Weights of a small transformer language model: 17.2M parameters, 3774 steps.
Each number is 128 + 24 x the weight over its row's rms, rounded and kept within 0 to 255. Layers, rows and columns count from 0. The size above them is the row's rms in percent of the matrix's.

# layer 7 attention key, 512x320, rms 0.0887, rows 105-124, columns 160-239
size [ 65  66  83  68  66  89  94 103  94 126 125 127 124 126 125 127 129 130 131 127]
[[127 153 163 181 120 138 133 122 144 103 119 123 133 146  97 111 142 111 148 104 137 134 136 154 125  94 178  93 124 105 130 110 127 131 128 108 124 104  91 158 124 119 132 169 152 157  94 121 136 184 103 155 142 135 148 123 169 134 103 115 130 138 144 144 119  93 131 148 134 130  96 142 134  96 133 114 132 196 136 119]
 [ 87 156 131 122 111 156 110 113  97 140 111 138 140 144 154 135 154 108  87 138 141 157  81 134 114 164 157 138 130  91 145  86  85 131 105 133 140 141 137 102 110 139 141 124 135  95 115 120 133 147 113  93 112 126 141 131 133 130 119 168 117 142 135  96 117 145 102  94 124 143 101 153 160 159 147 100 156  85 111 111]
 [124 194 128 144  96 108 170 116 176 148 148 130 115  94 160 101 132  87 150 143 110 128 108 115 106 137 132 135 129  77 172  94 126 146 142 132 124 139 138  87 118 146 126 119 111 123 116 129 113 125 132 106 151 102 114  93 139 115 159 141 169 176 114  87 134 149 134 128 139 133  84 129 136 133  93 113 112 118 100 137]
 [141 104 117 162 152 119 149 135 126 149 143 135 141 141 125 111 145  99 129 123  83 101 167 111 135 132 130 127 100 124 178  93 129  97 143 132 117 113 135 111 118 142 119 137 128 143 123 133 111 178 124  81 127 130 125 177 117 152 149 118 160 142 150 126 161 120 116 103 135 155 137 118 152  74 166 128 150 141 129 129]
 [134  47 130 150 176 138 152 186 119 158 149 151 171 132 145 110 143  80 186  98  98  99 130 136 119 162  99 125 102 128 111 146 158 147 142 106  87  92  93  97 145 124 126 104  97 146 108 138 111 156  83 105 125 161 120 109 156 111 127 116 132 125  96 119 108 146 160 133 171 132 117 150 139 121 124 126 172 126 136 133]
 [140 166 165 151  68 147 123 116 143 140 108 104 125 130 117 120 126 113  85 137 128 110 149 139 136 104 185 123 104 163 138 144 105 112 147 173 112 146 138 151 107 160 151 164 138 113 109 132 114 123 177 141 146 116 157  90 142 143 145 158  91 169 187 116 179 147 116 108  81 126  82 125 131 119 122  94 151 132 117 129]
 [117  69 163  89 144 169 118  91  92 149 152 129 197 129 112 152 126 133 127 121 130 108 107 102 139 141  95 133 124 131  99  97 115  88 127 176 119 123 136 124 143  97 139 103 128 154 156 161 119  98 145 100 148 130 120 153 108 160 132 133  92 122 135 114 159 115 146 124 133 120  90 140 180  73 162 120 193 109 125 102]
 [104 133 166 147 120 156 130 163 135 128 126 140 103 110 104  91 111 123 119 103 128 162 145 169 150 136 142 115 145 119 100 117 143 166 135 128 120 120 126 118  99 123 131 140 153  87 138 147 154 114 128 152 146 138 169 113 137 117 139  99 125 170 117 154 122 119  90 156 110 149 158 155 139 118  59  71 138 113 110 108]
 [122 121 120 142 166 115  81  88 128 131 137 102 120 102  96 134 124 165 145 138 129 150  76 127 133 118 107 152 130 121 130 146 103 124 105 135 168  92 164 148  91 138  95 155 172  82 141 101 107 152  88 149 128 166 146 162 145 129 136 143 105 105 141 147 130  96 107 144 134 134 136 104 114 107  91 119 109 137 119 118]
 [135 123  97 143 131 151 128 150 142 152 108 152 150 133 129  96 118 145 107  84 121 112 116 119  82 103 134 147 158  94 126 129 104 140 124 103 158 113 128 113 145 102 108  88 122 125 141 152  92 140 113 114  74 139 143 108 137 124  96 114 165  89  75 106 144 125 128 122 171 141 104 117 136 142 125 108 156 137 140 108]
 [ 91  74 172 149  97 140 132 164  97 155 132 117 131  89 116 129 114 141 138 145 133 100 140 146 137 112 117 117 141 127 133 171 148 120 135 135  92 130 143 137 101 112 162 169  72 116 165 100 133 151 140 120 185 104 126 105 153 131 163 111  84 105 134 154 142 126 114 115 132 161 123 111 134 118 103  99 132 141 124 134]
 [146 135 164  88 142  95 117  89 126 136 135 130 103 132 169 169 117 151 174 116 102 124  85 124  92 133 111 120 141  91 132 138 165 118 119 127 154 120 114 180 120 162 139 120 172 139 113 134 118 157 100 131 136  93 125 129 177  72  66 116 133 125 143 181 102 105 128 165 179 142 194 111 147 151 170 107  92 149 137 130]
 [122 113 111 136 111 142 143 128  78 136 139 113 155 135 155 126 115 100 146 104 137 110 124 143  99 150 106 170 135 160  98  62 130  88 136 125 137 119 132 117 113 129 138 142 146 116  95 157 156 135 113 159 107  83  94 131 188 127 174 115 154 137  98  81 102 144 116 130 142 106 126 162 149 111 118 118 127 110 103 127]
 [148 106 190 115 119 148 105 137  87 111  91 167 151 113 155 113 131 105 129  82 128 133 123 134 121 137 129 155 134 130 116 105 131 133 112 121 129 105 145 111  73  87 132 167 152 106 133 164 114 170 136 122 106 141  82 126 124  99 101 143 166 130 139 165 134 102 159 122 109 168 132 107 137 177 173 114 136 126 134 112]
 [128 120 127 148 143  82 120 135 128 103  74 129 143 142 122  99  99 118 166 175 135 133 132 130 119 152  91 130 104 149 146 166 113 105 121 108  99 122 137 128 138  89 130 124 155 135 127 115 133 135 116 159 163 162  97 127 106 107 148 119 116 150  93 179  91  89 114 137 162 114 149 128 137 100  95 117 116 160 125 160]
 [ 91 123 154 139 130 130 106 122 128 124 101 110 158 135 115 115 136 124 135 179 108 173 145 145 144 103 116 139 113 102 145 135 126 131  98 118  85 121 179 114 132 142 179 138 124 159 126  93 150 120 103 135 105 131 120 162 104 119  96 115 109  60  95  78 125 102  95 124 142  83 154 101 129 114 154 129 160 166 116 111]
 [ 82 122 118  71 112 148  86 105 139 123  74 138 126 160 142  99 136 155 116 120 168 153 125 138  78 120 129  96 107 130 143 154 169 106 125 151 150 148  89 171 106 139 165 154 107 144 179 153  98 173 138 128 141 109 144 127  96 142 106 102 140 143 185 134 118 116 138 132  94 154 109 157 134 166 119 135 150 141 109 124]
 [ 97 130 111 163 125  98 136 138 110  89 123 132  95 106 158 155 133 138 126 154 129 145 114 166 132 147 136 133 141 138 114 146 155 100 131 133 105 138 165 128 115 167  81  96  84 108 131  71 146 112 143 107 150 127 162 174 117 149 114 142 171 116 122 159 118  73  64 147  92 114 138 157 159 145 129 145 137 140  89 106]
 [129 143 145 103 147 126 140 182  96 122 175 110 130  75 120 140 137 148 121 132  76 148 154 117 146 151 136 124 126 128 124 152 102 154 122 142 133 120  95 136 129 122 118 118 121 153 132 140 102 116 147 107  98 159  85  99 117 125  97 125 126 110 112 140  85 101 109  86 147 141 161 144 126 159 127 105 115 148 102  93]
 [177 133 138  83 118 117 157 107  95 148 129 130 127 161 123 134 136 152 149 145 129  97 122 168 113 194 158 131 160 117 101 122  90 161 144 115 109 145 132  93 136 145 116  73 149 138 134  80 133 115 126  94  99 106 118 121 113 125 168 197 132 149 152 106 105 140 137 148 195 112 106 133 161 163 162 179 153 102 132 105]]
# layer 7 attention query, 512x320, rms 0.0857, rows 106-125, columns 160-239
size [ 65  85  73  78  85  79  95 110 104 124 125 121 114 122 121 122 125 122 117 124]
[[115 135 183 174 123 111  86 132 149 108 119  94  82 109 142 115 125 172 120 128 143 124 126 126 119 131 148  95 139 120 158 169 131 167 143 121 135 142 153 113  85 136  85 128 108 117 128 142  91 136 133 133 105 131  98 127 138 147 114 101 138  99 124 143 112 117 139 109 154 138 142 126 137 120  89  95 101 126 137 128]
 [119 131 108 121 121 113 151 129  80 159 126 118 117 138  98 123 125 132 132 116  89  81 130 135 149 150 122  83  95 157 122 131  97 124 116 126 152 149 127 146 117 110 139 122 155 185 163 119  76 120 144 119  87 137 101 119  85 175  80 100 134 123 160 148 143 129  60  97 136  92 129 149 124 135 120 158 104 161 134 105]
 [140  81 124 123 127 129 162 163 145 115 150 182 154 160 137 120  86 136 146 133 123 111 143 128 113 148 103 127 183 125 114 127 113 155 150 120 130 123  72  93 126 128 176 108 138 145 108 136 121  92 154 100 114 147 110  87  89 112 128 159  98 149 143 118 127 172 133 151 137 150 143 137 149 133 106 155 126 130 133 106]
 [127 121 145 101 143 148 167 138 120  90 130 176 147 194 155 117 115 103 142 112 126 107 138 125 149  97 132 140 163 141 101 144 120 119 126 146  97 106 101 124 150 104 149 139 126 180 150 138 125 134 160 115 108 115 121 120 107 158 126  75 152 180 197 118 129 154 139 136 137 145 149 165 112 110 155 143 169 136 166 146]
 [149 131 163 158 182  90 128 109 119 120 132 153 152 117 156 141 109 143 142 112 167  77  87 120 138 124 182 139 129 121  99 176 157  98 133 138 133 151 126 129 152 114 149  88 106 116 135 121 132 142 153 122 119 136 106 124 125 124 112 135 149  75 127 157  97 127 132  87 137 129 107  98 125 180 131 140 189 162 171 155]
 [143 128 115 153 162 106 109 113 132  97 126 114 125 152 113 131 122 101 107 131 151 122 138 101 104 127 142 128 128  95 170 122 169 155 145 116 174 139  81 108 113 135 146 158 109 152 155 155 139 144 143  95  98 149  97 169 142 125 123 129 162 158 165 108  90 112 117 116 106 108 127 175 134 124 143 158  91 108 112 114]
 [100  62 101 127 134 148 146 120 131 138 120 134 116 148 137 130  88 102 137 108 125 108  99 114 142 102 134 112 150  98 117 150 103 136 138 187 120 150 107 150 124 147 110 166 133 170 172 106 150 145 166 128 110 160 120 114 138 126 170 143 129 158 110 164 114 116 131 138 125  96  91 155 127 110 112 135 142 126 126 113]
 [110 161 161 178 126 102 142 110 120 139 152 100 131 106 155 122 139 100  95 144 156 134 109 116 115 116 118 104 120  86 126 150 107 167 102 147 193 171 156 152 105 152  98 134 119 119 139 142 101 127 137 131 160  91 121 100 160  77 115 141 153  90 146 171 102 124 134  84 109 152 130 120 121 159 100  99 105 147 116 138]
 [121 166 143 114 149 103 140 110 166 151 135 134 131  97 126 107 113 170 163 105 139  95 130 139 123 145 170 106 147 141 118 137 125 130  90 152  82 149 109 143 150 103 129 149 111 147 162 157 108 135 148 129 104 130 123 133 136 134 131 137 117  87  98 137 126 138 125 100 106 109  93 126 138 149  99 143 138 120 138 126]
 [127  91 115 156 128 155 108  88 127 133 169 148 135 108 118 137 155 179 147 159 110 109 149 139 138 138 122 138 136 142 125 144  93  71  86 128  97 103 127 147 126 111 161 136 144 112 152 129  93 127 103 130 150  92 121 126 204 128 117  85 140 120 118 107 178 128 120 136 158 156  97 133 121 115 114  96 133 149 120 137]
 [136 140 143 141 180  94  91 103 126  99 131 142 124 156 145 152 140 189 169 139 121 130 102 101 116 122 130  90 150 106 147 126 151 119 106 148 125 124 103 143 101 133 110 156 124 140  80 105 135 157 116  88 121 102 110 122 171 130  58 121 139 121 115 164 120  83 116 159 167  90 176 114 191 148 103 141 137 105 135 104]
 [108 102 136 138 148 122 149 125 116 162 128 122 128 149 151 123 154 173 153 119 145 140 120 126 110 160  99 125 104 111  78  93 153 117 158 153 125  97 143 141 139 114  92  92  85 146  89 117 141 121 145 127  88 111 105  94 165 128 157 157 133  75 130  93 143 151 118  99 111 115 126 137 116  98 115 157 173 126 128 159]
 [ 92 106 164 139  94 130 129 129 108 122  76 123 174 149 123 126 100 144 119  83 148 119 138 108 133 118 131 166 160 117 134 161  97 126 135 112  67 132 126 150 121 116 110 138 130 153 131 180 142 181 140 115 120 131 140 138 104  99 111 135 117  70 127 143 171 104 186 134 115 171 134 141 149 159 163 133 110 118 177 134]
 [137 157 118 135 124 139 114 142 136 100 111  95 145 126 126 113 100 147 158 150 132 121 114 158 143 147 100 148 120 105 142 185 129 118 116  92 127 120 110 107 160 114 158  91 107 108 121  87 146 132  82 137 176 154 132 134 137 155 147 151 144 117  80 126  86 113 150 149 133 133 175 114 120 119 115 106 132 130 134 121]
 [ 83 127 106 149 178 143 168 106 138 124  94  96 120 109  90  96 142 121  86 128 102 119 126 144 133 122 115 141 116 154 171 133 157 131 103  96  97 129 143 148 145  91 140 127 120 167 123 100 125 155 139 141 112 145 104 150 152 168 128 101 100  81  86 134 139  88 110 124 104 105 139 111 147  99 156 114 135 148 152 148]
 [101 166 107  52  92 132  77 135 122 131  75 153  98 136 146 143 146 165 144 147 167 170 127 149 116 117 158 110 138 126 116 143 180 150 137 130 110 137  83 126  97 145 132 146 112 147 116  88 137 158 118 112 103 132 115 103 157 127 128  82 122 120 175 131 156  66 152 127  94 139 125 131 128 153 145 176 127 126 102 144]
 [142 110 157 124 135 101 158 107  90 121 138 139  92 114 153 116 127 114 115 154 103 125 147 173 128 188 164 121 132 154 161 145 139 165  90  95 134 148 178 134 132 162  95 117 128 126 142 117 114 141 111 105 149 152 131 144  83 139 127 118 144  55 141 174 166 109  49  96 100 105 148 157 152 106 144 172 106 130 124 154]
 [133  86 114  88 140 126 105 153 124 163 134 124 156 153 122 149 133 145 107 143 104 127 104 176 157 121 128  99 156 140 144 157  92 120 148 163 115 138  99 179 122 132 133 131 142 175 136 147 131 154 139 145 104 148  91 113 130 130  96 110 104  89 161 111  78 108 132 118 132 117 141 128 122 143 134 108 122 148  74  66]
 [141  96 145  77 129 111 187 121 112 133 119 120 112 105 122 119  98 156 171 148 130 129 120 140 118 203 132 139 125 127 111 125 101 145  99 145 145 144 138 104 145 133 111 125 154 140 151 116 136 100 133 104  85 116 117 139  70 140 110 194 127 116  90 100  92 128 128 139 178 109 123 116 159 134 146 140 135  97 147 128]
 [132 159 164 114 125 155  89 119 138 157 110 190  81 108 128 124 100 153 146 113 107 135 169 123  95 129 104 123 144 138 134 161 129 182 128 127 112 106 105 101 145 106 178 154 121 147  95 127 106 124 155 122 106  74 120 136 137  60 150  89 112 103 174 122 144 110 144 136 143  83 139 142  79 141 136 124  89 173 161 146]]